Weights of a small transformer language model.
Architecture: RMSNorm before each block, no biases in attention or MLP.
Training: a variant of Adam for these matrices, 265M tokens.
Each number is 50 + 12 x the weight over its row's rms, rounded and kept within 0 to 99. Layers, rows and columns count from 0. The size before them is the row's rms in percent of the matrix's.

# layer 6 attention query, 192x192, rms 0.0805, rows 0-16, columns 96-191
088:51 63 51 46 53 49 70 52 81 36 54 56 60 37 51 37 73 61 62 51 57 54 52 54 44 56 61 45 67 45 48 53 52 77 33 51 49 58 36 39 54 34 55 48 53 53 27 60 42 54 57 47 52 34 50 46 54 86 59 66 58 65 38 76 37 47 74 45 59 46 71 57 50 37 66 20 56 39 41 45 33 31 59 50 46 72 50 47 65 58 46 71 41 47 56 73
098:55 58 65 51 83 48 27 50 45 47 47 77 73 65 48 56 53 48 29 50 56 50 54 41 45 49 35 26 74 41 50 54 50 37 36 50 58 60 38 60 45 57 77 33 32 50 46 42 30 37 57 53 54 45 53 68 39 51 54 45 53 80 52 29 60 33 56 68 48 53 40 64 43 43 33 53 33 48 51 64 56 37 46 48 57 47 39 72 39 55 54 62 60 47 78 50
088:49 43 40 37 55 46 24 40 27 53 32 68 67 54 56 40 56 61 54 37 42 64 56 44 43 46 41 42 74 46 46 68 59 55 51 43 49 47 61 85 55 48 78 30 32 21 55 45 55 33 38 56 48 66 57 52 46 45 58 38 38 37 42 34 43 42 50 48 36 74 58 55 63 41 54 71 36 49 42 50 66 33 44 41 64 45 25 52 34 49 54 70 63 53 50 54
098:55 63 45 53 77 28 45 44 45 47 46 67 77 66 63 40 53 42 36 57 56 46 59 34 38 33 38 39 64 32 64 64 47 33 31 58 45 53 44 54 46 68 57 44 33 48 32 43 37 48 64 42 61 56 58 76 46 49 74 54 75 77 55 25 63 40 60 66 39 44 59 47 62 40 34 59 40 53 46 44 45 40 50 42 59 47 55 78 49 48 49 51 45 44 60 46
108:60 53 43 60 51 07 49 44 56 44 44 61 54 63 43 48 63 62 45 48 62 40 44 50 44 64 52 39 66 64 48 42 54 33 62 40 44 38 58 74 42 58 56 61 48 29 47 64 79 37 52 52 51 60 57 51 39 82 41 47 47 51 71 62 32 35 60 47 33 28 32 41 64 34 24 43 53 50 65 44 57 61 49 47 43 49 33 51 30 50 53 57 40 51 51 80
102:50 66 54 53 72 42 53 45 53 37 33 61 44 64 72 40 56 59 41 40 60 58 50 37 38 46 44 44 67 27 60 57 59 43 35 43 48 55 48 58 40 57 87 47 38 43 20 52 47 52 58 43 57 58 54 63 52 61 55 41 60 59 66 30 49 31 62 83 55 38 47 68 45 29 42 52 44 52 29 40 47 51 53 48 56 43 49 69 44 55 47 58 50 57 62 44
103:40 42 43 32 33 73 40 31 47 59 48 39 45 45 38 58 49 46 52 55 26 67 47 42 66 58 72 44 45 40 54 59 21 44 40 53 63 71 51 46 42 44 43 44 66 63 60 49 29 59 55 40 46 42 51 46 38 31 33 49 31 50 40 53 63 64 57 64 50 61 71 47 38 68 44 54 45 52 52 46 49 41 55 40 49 55 43 66 59 53 63 54 62 50 27 31
093:50 54 61 65 57 56 60 42 42 57 50 25 67 45 35 52 55 65 22 48 67 57 51 55 43 53 48 43 45 63 58 38 70 83 25 69 37 56 60 38 49 43 40 30 49 47 61 38 31 51 33 30 68 34 46 39 32 50 48 47 39 49 39 67 51 44 40 49 46 43 37 68 33 44 67 26 73 69 67 65 39 46 55 20 44 55 48 52 46 54 55 38 41 35 56 53
107:74 35 62 43 48 46 43 44 39 61 50 64 50 54 59 56 60 41 55 60 44 55 57 50 50 36 52 62 53 52 44 50 56 39 38 49 36 41 46 75 31 49 56 26 48 37 49 60 59 29 49 48 43 62 60 52 59 55 70 32 56 14 64 56 55 50 63 43 31 74 79 45 56 36 69 71 32 52 64 36 56 41 32 72 61 32 49 65 46 47 44 55 46 54 50 40
097:36 38 54 44 49 54 33 48 46 38 37 49 44 48 57 77 30 34 59 38 34 59 37 50 53 56 55 68 51 39 40 55 39 45 80 36 63 53 52 53 53 49 66 57 46 75 47 64 45 58 50 78 47 56 50 54 48 47 58 48 73 54 67 40 52 66 41 53 57 60 65 12 62 41 51 65 33 45 36 50 43 29 48 81 65 49 53 54 66 35 57 48 67 55 56 46
096:51 54 50 36 37 55 45 43 55 44 44 50 26 80 57 62 38 38 69 44 58 29 45 44 70 45 72 66 45 33 50 38 30 40 72 32 51 48 45 56 50 55 37 70 63 78 59 69 49 61 70 67 36 48 50 48 57 55 43 50 48 41 43 57 45 66 64 66 46 47 51 27 50 52 51 82 28 27 41 46 58 54 58 59 61 30 28 60 68 66 46 63 43 56 60 51
098:44 64 44 45 49 58 29 51 46 49 27 63 35 64 41 51 43 44 59 43 42 48 54 57 56 32 50 57 39 42 57 50 71 43 61 27 56 66 55 59 36 54 52 44 40 53 48 59 41 47 42 57 41 46 33 51 39 62 45 58 64 46 38 50 58 74 60 60 55 40 56 56 68 75 63 68 39 60 31 68 64 48 51 50 62 71 62 64 54 62 39 40 52 40 48 46
101:54 66 41 50 23 45 56 34 54 52 70 32 62 34 68 57 52 56 40 42 44 49 56 59 64 62 60 44 56 42 29 46 60 78 49 60 32 67 46 66 62 57 38 48 52 42 73 56 47 59 46 38 58 52 64 47 54 61 62 52 59 40 55 62 30 75 46 52 47 44 64 65 49 70 81 46 47 57 72 37 62 36 53 72 54 56 55 29 55 66 55 49 57 58 34 47
097:63 42 66 58 50 35 51 62 54 43 77 46 74 64 41 40 58 68 51 52 57 56 48 34 35 38 50 49 56 67 60 46 60 67 24 70 57 48 56 38 64 36 54 44 69 45 63 48 38 50 52 57 51 46 49 47 40 39 40 44 50 52 56 58 47 40 69 41 35 59 57 59 26 32 31 43 65 43 54 50 35 51 55 22 58 40 37 48 45 40 80 51 59 57 46 40
090:35 49 57 40 81 49 37 67 60 51 56 47 46 48 47 58 51 37 58 53 49 36 38 61 37 59 44 46 23 52 68 53 59 40 39 45 50 45 52 46 42 50 50 26 44 40 15 56 49 48 40 62 63 66 44 41 45 46 57 41 66 56 58 38 47 32 43 35 39 49 47 44 40 32 45 42 47 37 25 59 39 63 43 39 31 36 39 67 45 72 44 60 67 56 51 58
150:59 61 38 68 65 44 54 53 55 40 44 21 57 49 42 35 52 57 38 58 58 59 62 55 35 54 62 73 49 75 64 45 52 54 40 66 39 50 59 40 58 41 49 57 75 52 60 54 42 60 58 30 50 55 46 28 54 52 59 45 43 63 48 60 27 36 61 40 33 46 40 73 22 33 30 46 59 54 44 40 45 72 43 40 43 50 52 38 38 55 63 48 49 38 56 55
071:37 48 49 52 48 27 42 41 55 43 44 57 32 74 58 42 41 57 61 29 74 65 39 48 50 56 41 59 45 63 43 53 32 41 71 10 64 72 38 61 47 31 65 63 57 82 54 53 40 46 37 40 64 42 55 57 34 42 40 44 76 56 38 54 39 47 61 48 66 49 46 36 62 88 30 60 38 48 37 61 72 66 46 38 54 44 49 37 59 40 48 55 42 50 60 52
# layer 6 attention key, 192x192, rms 0.0832, rows 0-16, columns 96-191
089:51 50 61 24 57 43 47 63 52 62 73 49 51 51 56 59 46 52 51 54 36 56 39 44 31 64 37 34 42 31 34 53 34 54 41 52 36 53 32 48 35 64 35 59 51 67 50 48 49 55 55 49 50 29 67 53 48 50 62 48 45 38 42 50 57 59 31 40 65 46 51 38 44 55 43 55 46 44 60 53 54 41 52 49 54 60 18 45 41 43 94 32 30 55 33 24
090:47 56 36 50 49 39 46 64 51 63 63 67 35 55 55 53 50 35 81 51 47 56 66 63 38 50 47 52 42 62 43 38 68 48 47 43 55 37 47 49 40 65 34 19 43 24 29 38 74 33 36 60 48 44 52 63 40 46 56 41 46 31 57 45 60 55 35 63 78 46 45 35 72 56 64 59 64 53 62 66 58 43 54 34 80 38 45 54 54 55 45 46 52 37 52 39
083:37 60 42 44 56 40 56 45 55 51 73 46 50 52 46 66 48 45 60 38 62 47 44 57 42 52 37 56 57 45 50 36 70 66 53 52 36 28 27 26 52 69 30 54 30 55 42 54 47 33 30 40 51 53 37 65 42 50 56 46 48 53 67 24 33 54 44 42 61 49 63 34 49 49 64 62 64 48 81 67 55 29 26 42 45 40 56 62 36 53 50 75 47 51 25 23
089:50 75 46 50 51 34 60 52 39 47 51 78 47 72 50 62 42 45 60 42 63 53 49 57 47 34 47 56 48 44 45 51 48 43 47 28 67 23 42 66 37 65 66 59 43 43 42 36 76 44 41 60 48 55 60 66 40 62 59 37 40 55 71 31 67 54 61 55 66 61 56 54 56 47 43 70 46 52 68 89 56 35 55 70 66 48 57 53 54 11 54 62 38 31 51 54
106:25 67 42 40 42 58 45 61 47 62 71 39 33 30 54 66 62 55 52 57 44 44 61 47 49 65 48 61 38 57 50 66 50 50 48 57 45 75 56 38 55 46 33 30 55 70 24 46 31 58 35 62 39 43 64 35 49 32 52 49 53 57 28 54 46 58 33 61 48 48 44 32 24 51 48 63 41 47 54 37 33 37 45 33 58 54 60 35 41 87 39 39 70 65 71 41
079:36 41 47 48 50 41 34 65 53 65 42 69 42 64 65 71 52 38 63 54 44 42 49 44 55 36 29 57 44 58 36 60 36 37 43 23 57 55 66 60 29 70 51 39 56 46 39 41 65 31 40 60 51 39 48 57 38 60 35 56 64 28 42 34 61 44 34 65 67 58 44 43 65 64 23 68 43 52 31 72 36 55 53 72 66 53 48 38 35 70 47 31 47 39 56 33
099:60 37 45 57 64 49 69 55 59 63 61 48 64 53 43 45 41 34 35 40 51 68 62 43 62 54 43 46 67 54 52 48 51 49 65 35 48 25 49 51 49 53 39 84 40 38 48 46 46 34 71 66 48 59 30 64 39 58 57 46 48 55 68 20 42 50 35 29 47 61 54 77 77 51 50 45 64 34 22 57 47 29 73 67 38 70 57 44 54 45 51 49 36 44 27 57
105:58 41 56 42 56 44 67 59 66 56 41 36 51 53 57 52 56 66 28 59 31 65 56 45 77 62 85 41 65 44 55 53 54 58 58 55 48 59 47 72 36 33 51 68 57 68 70 64 49 64 75 52 52 43 57 48 56 56 44 42 29 50 37 64 52 49 63 59 30 40 69 48 33 35 46 42 41 47 44 20 56 48 58 62 53 72 48 44 56 45 38 67 55 39 47 63
084:33 48 41 34 41 54 48 69 39 62 26 62 44 64 46 64 61 63 41 38 51 48 63 58 54 45 44 52 50 57 46 57 56 46 44 25 43 38 58 61 31 63 52 50 61 44 41 45 82 55 25 62 44 24 34 38 40 77 38 39 45 53 44 39 50 58 48 48 62 68 39 51 56 53 54 66 54 43 58 66 65 58 52 56 53 73 54 56 42 69 37 77 52 46 60 42
115:24 42 34 58 38 58 43 45 39 51 42 65 59 42 57 30 46 29 82 43 62 48 44 52 51 51 33 61 53 40 45 39 48 31 43 33 62 34 63 47 41 67 48 48 28 57 32 38 57 22 47 49 50 62 23 57 42 52 50 70 60 44 48 43 37 53 25 67 57 51 50 31 76 60 58 46 61 45 35 69 74 37 63 52 60 29 51 35 53 40 54 57 39 77 52 20
107:36 39 46 53 44 51 32 53 28 44 41 70 52 48 61 60 41 44 63 49 43 33 48 56 49 50 25 58 39 41 41 52 55 41 35 44 49 44 50 64 52 60 40 38 47 59 23 39 96 50 39 62 45 43 61 39 42 58 48 40 66 58 50 38 45 55 33 53 85 49 44 33 76 51 51 48 40 51 67 52 55 28 57 35 51 54 53 68 41 46 62 61 61 38 68 58
073:41 50 49 35 52 63 30 77 52 69 51 74 53 65 46 48 49 50 40 46 44 45 25 50 47 41 44 46 51 53 40 66 41 59 46 34 39 59 56 70 48 34 42 50 65 34 49 57 69 66 45 49 47 46 61 50 44 48 40 43 48 51 32 43 64 55 49 46 63 57 68 47 39 62 30 45 54 58 69 45 60 46 46 56 47 57 36 47 58 51 79 61 69 52 55 56
108:47 25 34 55 48 37 54 55 45 42 43 42 57 65 50 50 51 55 46 50 52 51 51 54 51 36 50 39 49 48 51 54 37 58 55 37 56 53 62 50 45 44 52 48 54 53 57 60 58 54 75 35 51 61 44 38 41 40 56 39 28 22 41 35 68 43 42 57 44 51 52 58 72 47 24 65 47 42 66 71 63 51 40 00 32 74 37 43 56 59 51 42 74 59 40 52
088:73 47 51 58 67 42 66 41 59 32 42 28 63 50 39 51 43 52 43 48 36 65 61 58 49 55 62 47 55 59 66 35 51 45 57 71 46 51 40 37 37 48 49 53 40 57 62 42 31 51 52 49 53 53 43 50 49 48 55 38 48 70 69 56 55 36 52 22 54 38 47 71 20 22 58 40 60 48 22 37 35 43 52 64 48 39 71 40 55 40 19 50 52 30 59 49
074:52 49 48 56 43 55 54 39 47 35 57 48 52 46 74 42 57 39 51 62 47 55 73 37 53 53 51 39 41 40 43 37 44 49 47 69 37 64 44 34 66 50 37 55 47 53 36 42 39 37 59 59 41 43 56 50 52 45 67 40 56 71 37 61 31 42 44 30 57 33 77 36 53 31 65 44 60 50 50 33 51 37 55 29 64 36 44 68 39 51 46 53 32 65 40 37
060:54 65 53 52 51 52 60 33 44 35 54 38 60 54 58 47 43 53 75 59 52 69 70 46 51 49 65 53 51 46 58 26 44 43 56 66 45 47 47 35 48 42 54 50 43 74 50 42 46 44 67 54 38 48 60 45 54 35 51 32 30 72 55 70 47 36 45 42 36 26 52 52 38 19 63 45 48 39 44 39 39 24 55 38 54 36 47 49 49 50 52 54 45 61 50 48
193:35 58 63 25 56 64 40 38 47 59 37 85 45 76 64 60 57 38 81 26 48 50 52 46 59 46 30 54 38 34 40 37 47 34 60 14 62 39 54 65 35 60 55 38 43 54 32 51 69 34 45 53 34 43 49 60 48 42 27 42 54 46 37 44 44 58 52 57 83 51 51 39 68 57 54 69 30 55 52 67 59 41 49 48 60 52 46 60 51 57 50 55 42 54 53 37